Each number is 128 + 24 x the weight over its row's rms, rounded and kept within 0 to 255. Layers, rows and columns count from 0. The size above them is the row's rms in percent of the matrix's.

# layer 12 attention query, 256x128, rms 0.108, rows 0-48, columns 0-63
size [ 73  84  86  69  89  99  91 108  94 109  96  89 111 104 101 105 100  94  96  93  91  98  91  99  78  75  76  77  84  80  88 104 117 105 101 110 100  99  99 108 104  88  99  98 100  98 100  92  94]
[[108  96 119 115 145 122 104 169 147 141 156 122 126  91 133 117 133 137 102  82 115 111 119 125 129 130 130 128 104 143 126 127 135 174 106  98 117 132 118 138 117 108 149  88 115 118 134 164 127  79 149 133 142 143 161 120 116 111  84  94 114 173 155  89]
 [125  94 141 150 153 159 106  80 181 191 114 103 133  89  90 142 116 170 146 111 104 142 176  96 110 123 113 148 117 122 131 106  89  94 145 115 105 139 141 159 189 108 133 140 107 127 120  86 122 121 165 133 149  94 145 154 139 123 130 105 136  86 113 130]
 [ 94 140 137 110 129 129 177 166  91 166 130 157 131 152 139 146 149  99 101 150 151 114 143 147  95  94 140 129 155 119 121 128 144 143 111 143 140 121 146 101 190 107 153 103 141  78 121 126 151 149  76  88 125 166 117 112 111 143 142 157 154 168 108 155]
 [132 150 148 156 146 147 192 124  95 168 120 138 100 150 152 149  89 150 166 122 115 151 153 160  95 138 136 177 183 140  98  92 140 136 140 143  78 104 124  95  99 129 132 136 122 133 147 115 117  98  88 142 145 134 132 109 105  85 127 154 104  83  76 109]
 [123 146  89 134 136 137  78 147 137 129 143 129 170 146 118  98 161 106 122 105 145 110  90 155 127 151 119  86 130 118 104 144 150 178 127 172 139 129 142 144 122 155 123  99 148 134 136 145 120 108 142 117 149 117 164 110 119 168 141 126 148 192 150 129]
 [142 170 110 139 154 133 123 110 105 153 125 156 106 188 120 131 132  88 109  95 141 104 129 124 116 121 172  85 152 149  84 157 133 106 106 153 121 122 155 148 125 138 134 140 157 125 110 101 127 157 101 124 137 150  97 107 113 164 116  96 150 148 128 161]
 [130 106 101 112 111 107 109  96 158 118  72 118 184 134 137 142 137 156 134 138 123 135 125 115  78 130 103 116 108  87 134  70 126 124 133 171 149 149 119 114  92 107 150 114 125 155 134 101 106 148 150  84 161  96 134 183 115 132  93 140 122  99  99 116]
 [126 128 144 161 100 145 165 124 106  95  80 146 133 107 143 146 138 120 169 112 140 162  76 154 125 118  89 132 144  88 122  92 127 113 114 160 159 149 134 133 103 152 115 101 137  93 165 175 151 105 163 142 108 119 145 135  81 136 152 125 151 125 111 132]
 [161  82 121 140 160 121 113 113 107 133 157  93 117 139 117  84 121 147  93  98 139 109 153  99 144 149 108 107  96 180 133 150 132 138 130  72 111 102 109 120 131 118 128 118  98 160 121 125 103 170 119 144 110 157 152  82 172 128 142  81  84 176 120  92]
 [155 143  92 110 152  91 100  80 115 116 133 110 161 121  98 149 108 152 140 119 100 172  92 136 117 111 107 150 107 136 151 124 109 153 109 131 139 103 139 156 153 142 120 150 131 159 127 183 152 108 145 125 138 125 131 147 154  96 117 133 126 150 128 162]
 [121 171 108 138 172 124 127 135 145 137 106 140 112 109 162 121 121 125 113 137 171  80 102 129 149 113 154 148  81  94 144 129 123 120 109 130  83 143 110 133 158  97  98 118 157 101 126 137 110 140 105  91 146 140 100 121 127 100 125 138 138  99 152 138]
 [139 101  98 113  80 135 150 125 126 103 121 157 128  93 114 159 160 132 136 124 127 137 156 142 102 121 118 128 113  87  90 135 169 171 178 132 160 115 139 175 120 145 126  93 118 119 125 123 110 157 147 165 133 121 141 126 128 106 128 141 170 160 130  91]
 [119 118 151 104 146  99 152 112 118 127 120 132 132 158 126 133 120 134 139 125 122 173 116 118 154 115 121 151 153 146 157 121 124 169 159  98 111 118 105 150 141  98 100 100 119 148 138  96 131 116 108 100  89 114 126 100 174  97  98 128 144 144 114 136]
 [142 133 165 188 114 140 157  75 149 145 163 142 104 142 114 111 145 127 104  73 112 172 119 130  99  98 136 131 139 114 135 149  93 124 110 126 137 104 140 103  88 127 103 126 128  99 140 130 127 123 162 109 130 120 150 119 165 125  97 135 143 124 174 119]
 [156 143 103 187 133 124 106 132 159 153 113 107 154 133 138 129 102 123  99 133 125 114 116 154 135 144 102 116 128 108 123 128 157 127 108 131 125 130  98 145 141  88 120 134 124 133 107 112 104  93 150 131  99 112 124  95 136 188 151 121 126 135  99 114]
 [151 123 142 153 132 113 136 130 110 113 111 123 153 128 113  69 144 150 162 120  99 137 136 172 167 178  98 114  94 111 172 127 106 131 118 113 134 170 159 151 153 153 139 111 136  94 107 132 153 120  84 112 100 122 114 130 150 135 141 152 107 102 104 123]
 [140  99 152 125 155 144 159 118 152 121 146 109  75 145 126 168 152 128 102 142  99 122 194 155 112 158 143 170  98 105 120 154 122 129 125 130 123 127 166 134 130 120 184 116 116 143 133  73 118 120 119 155 140 151 105 171 108 132 137 134 109  73 155 107]
 [120 111 147 121 141 166 118 114  99 146 144  91 116 132 137 140 137 102 139 118  74  83 141 112 145 154 152 135 176 177 107 117 125 138 121 165 108 104 128  87 118 141 140  99 124 118 121 161 110 105  96 124 144  97 107 160  93 130 144 143 137  89 100 120]
 [113 120 166 121 121 104 138  72  81 110 162 147 114 131 138 165 119 106 135 127 145 126 141 142 115 137 169 126 139 128 146 175 163 121 154 163 126  93 161 108 157 138 151  89 112 116 148 122 146 175  75 132 118 136  78  73 134 163 137 114 154 151 131 125]
 [132 100 121 105  77 148 150 111 121 129 138 116 107 136 129 105 143 106 108 161 136 136 147 126 128 183 111 123 103 131 168  91 131 113 110 142  90 150 128 110  77 150 111 137 124 135 104 120 143 128 146 129  66 171 145 126 119 141 144 116  96 145 129  82]
 [136 131 116 118 154  79 140  97 142  80 109 126 141 109 124 169 113 155  90 108 106 116  92 138 162 130 103 108 200 135 125 108 118 165 126 147 157 134 111 154 109  90 143 120  92 119 119 174 111 143 111 180 115 110 153 150 155 128 146  78 139 164 123 123]
 [121 153 141 122 137 104 143 101 131 114 107 125 128 129 149  96 110 144 205  87  94 134 128 124 115 137  97  91 125 129 145 159 105 106 149 119 107  87 149 117 141 121 141 122 117 123 126 154 117 152 157 146 124 127 138 142 132  73 124 124 131 129 122 149]
 [134 118 122 135 120 103 137 107 184  93 161 123 153 162 135 125 140 102 107 130 130 156  95 153 115 161 122 107 123 148 160 127 117 100 109 146 122 107 114 109 100 159 170 128 123 127 109 157 175 141  96 157 126 145 133 133 104 144 116 151  90 122 144 173]
 [ 77 125 115 134 100 141  67 113  96 135 134 116 137 139 122 205 119  91  98 125 142 176 112 124 121 149 129 131 139 113 149 123 133 101 186 118  96 103 158 171 175 109 119 113 118 110 126 145 100 113 139 154 131 135 134 135  96 130 128 121 132 159 176 149]
 [190  82 159 101 129 177 127 157 128 130 142 141  88 133 114 140 141 204 141 117  87 105 177 102 122 177  97 172 116 147 117 133 143 134 114 119 103 143 119 161 114 115 152 121 104 111 122 129 149 114 110 142 123  92 148 151 118  95 105 145 123 146 128 103]
 [114 163 147 133  98 131 154 125  94  99 119 152 130 136 139 102  80  89 154 188 128 143 139 113  96 108 150  85 147 131  92 149 130  79 107 123 127 115 115 118 185 152 143 182 113 143 113 102 118 188 146 117 138 147 100 109 128 145 109 153 136 106 118 168]
 [135 140 142 132 162 132 138 131 128 121 112 127 137 113 139 119 130 107 146 118 148  81 111 128 124 149 106 115 139  99 105 150 112 162 147 150 119 153 149  86 100  82 102  69 121 165 182 123 126 109 114 124 159 129 149  83 100 125 113 197 120 201 117  87]
 [118 141 115 136 142 123 131  85 142 122  82  83 105 161 129 148 107 109 131 152 137 108 117 105  99  96 168 108 136 106 126 124 139  47 157 141 139 150 147 142 107 123 119 187 128 159 126  81 112 167 124 122 165 123  92 151 126 119 124  98 118  89 112 174]
 [119 120 103 122 153 113 118 139 119 155 153 151 147 126  86 118  91 146 138  90  96 160 137 158 108 140 130 123 146 177 108 169 168 155 123 122  68 116 104 164 143 145 139 118 128 135 106 150 108 128 134 162 107 110 118 121 109 132 130  78 114 113 140 139]
 [152 120 147 136 129 120  99 142 115 137 145 164 125 146 111 128 129 101 108 145 139 164 121 132 112 137 114  81 142 163 135 142 185 170 112 142 151  93 116 122 109 127 116 103 100 154 115 184 148 141 147 146 108 178 135 102 115 121 124 160 135 110 140 126]
 [149 123  99 132  86 110 103 105 155  95 150 137 145  92 101 163 144 142 150 122  84 146 105 138 133 165 130  98  90  96 143 134 157 116 160 119  96 109  84 156 109 139 129 134 106 134 112 199 115 112 183 141 131  86 128 119 118 128 134 101 127 161 148 114]
 [142  79 105 115 115  86 101 137 149 128 160 169 165 114 104 103 140 156 118 160 132 134  87 132 132 118 124 130  97 166 123 109 187 171  93 151  87 113  90 109  71 153 108 120 131 157 169 148 113 133 147 114 134 103 147 126 134 129 134 139 138 133 127 121]
 [101 159 127  67 199 103  98  96 129 156 107 113  97 152 136 160 128  91 129 101 126 107 185 124 111 102 153 126 139 154 124 133 113  88 139 131 123 142 142 179 159 103  97 123 131 156  90 119 134 138 118 116 124 131 108 164 161 137 112 115 131 114 130 185]
 [114 153  93  99 145 140  62  77 143 144 137 181  92 136 149 131 139  98 132 124 147 134 165 107  96 119  95 136 112 167  97 147 127 145  91  79 109 137 101 159 143 117  82 102 151 133 114 144 157 134 122 116 105 157 117 120 126 122 131 131 112 155  81 123]
 [181 161 128 124 139 127 129 127 112 141 103 108 140 192 154 147 140 146 126 113 159 111 140 132 103 184 140 102 111 125 116 111 152 118 129 135 181 150 116 109 108 116 152 178 125 117 107 103 136 146 130 144 146 160 130 166 141  88 131 121 123  70  82 164]
 [ 95 136 129 133 118 133 193 106 119  98  96 146 133 123 100 113 102 131 134 126 109  98  98 157 115 132 165 165 166 131 125 112 113 118 130 140 108 114 131 108 157 122 148 147 162 114 140  95 117 145 121 130 131 144 126 180 127 112 122 130 133  85 132 194]
 [117 103  93 107 114 127 173 104 120 134 119 112  69 131 146 130 129 196 133 109 122 134 153 134 118 172 146 182 168 111 142 125  82 132 119 119 100 113 150 144 131  75 128 134 104 107 142 156 128 152 123  99 176 104 140 139 133 110 156 119 107 123 160 129]
 [147 154  79 110 112 146 111 137  97 129 119 150 118 124 132  81  87 118  96 145 141 110  88 164 121 131 118 148 105 130  84  74 111 122 114 127 110 134 135 148 113  84 178 140 161 150 125 115  83 122 169 143 125  84 115 127 135 131 122 129 125 200 158 145]
 [152 132  72 150 130 164 120 128 128 164 126 138 116 118 114 124 127 152  79 145 148 181 158 122  71 117 118 171 151 120 115 159 132 143 141 102 129 170 147 101  77 138 126 133 119 103 123 137 104 146 147 123 115 109 151 162 145 118 136 104 109 101 146 102]
 [115 115 130 136 162 146 159 140 137 163 153 109 151 131 145 124 133 107 137 131 115 116 175 142 117 156 132 132 130 109 116 100  79 120  68 105 117 140 149 135 109 130 154 127 163 110 126 139 144 145 123  90 118 131 106 146 132  95 146 145 100 136  87  88]
 [106 139  90  83 147 114 114 135 154 123 133 181 144 110 152 128 118 145 158  78 104 124 181 113 140 123 137 124 119 136 135 124  55 158 113 128  86 145 148 107 133 132 126 111 118 106 116 165 123 114 146 110 131 133 154 175 137 129 128  84 114 146 131 108]
 [145 125 108 160 131 155 118 144 105 134 143 155 163 124 166 115 112 111 111 112  83 132 131 100 156 139 124 138 123 147 138 153 100  68 115  88 122 139  91 173 159 127 158 135 146 117  74 104 141 115 112 176 106  90  90 129 134  97 106  84 139 141 148 147]
 [ 94 125 132 128  96 162 140 133 123 165 165 132 134 149 106 120 193 152 106 129 129 143 112 134 102 151  82 112 129 120 109 119 136 130 139 139 130 147 117 130 128 106 150  85 171 146 161 135 114 142 163  98 160 141  98 161 149 122 134 126 120 112 112  98]
 [148 123 178 136 146 111 102  90 154 120 135 128 120 117 150 168  73  99 148 101 119 104 105 121 116 172 111 123 100 143 157 193 105 125 122 123 126 125 115  91  73 125 109  99 115 159  99 101  92 149 158 160 148 122 148 111 147 106 173 158 172 134 131 123]
 [131 101 147 132 121 123 134 124 156 125 175 137 146 169 107 130 121  82 158 159  92 161 141 147 109 148  80 127 157 147  80 144 134 117  83 134 129 128 102 125 128 127 120 123 115 152 165 104 110 172 171 130 130 116 107  89 131 104  96 157  94 152 148  97]
 [149 124 124 157  97 116 126 162 148  77  76 151 149 119 137 121 144 161 158 151 135 114 163 140 153 153 164 117 137 123 153 102 118 154  98 136 120 128 139 174 132 119 159 124 129 134 165 146 110 133  96 122 206 134 141 139 112 130 101 182 145 105 108 110]
 [143  78 143 132 120 111 163 147 111  99 202 162 111 104 120 156 116 112 136 143 103 164  95 142 169 128 116  99 127 140 161 159 132 111 171  99 127 154 117  98  86 144 133 147 119 156 118 142 119 105 171 115  79 151 136 107 110  94 129 158  87 111 127 104]
 [112 149 114 139 117 106 129 116 100 131 161  98 153 117 127 101 148 111 108 130 124 108 122 145 188 112 109 156 100 180 153 133 112 102  87  95 116 157 158 170 151 138 163 155 160 108 118  68 111 134 100 147 157 144 118 134 154 131 149 102 135 133 141 169]
 [147 103  92 109 178 130  73 107 148 131 111 136 120 119 153  69 177 134 104 149 118 191 105 130 136 109 110 138 166 147 133 138  93 114 127 109 116  90 129 137 124 150 102 101 124 141 157 142 157  91 127 142 139 135  97 145 111 158 176 157 159 121 126 129]]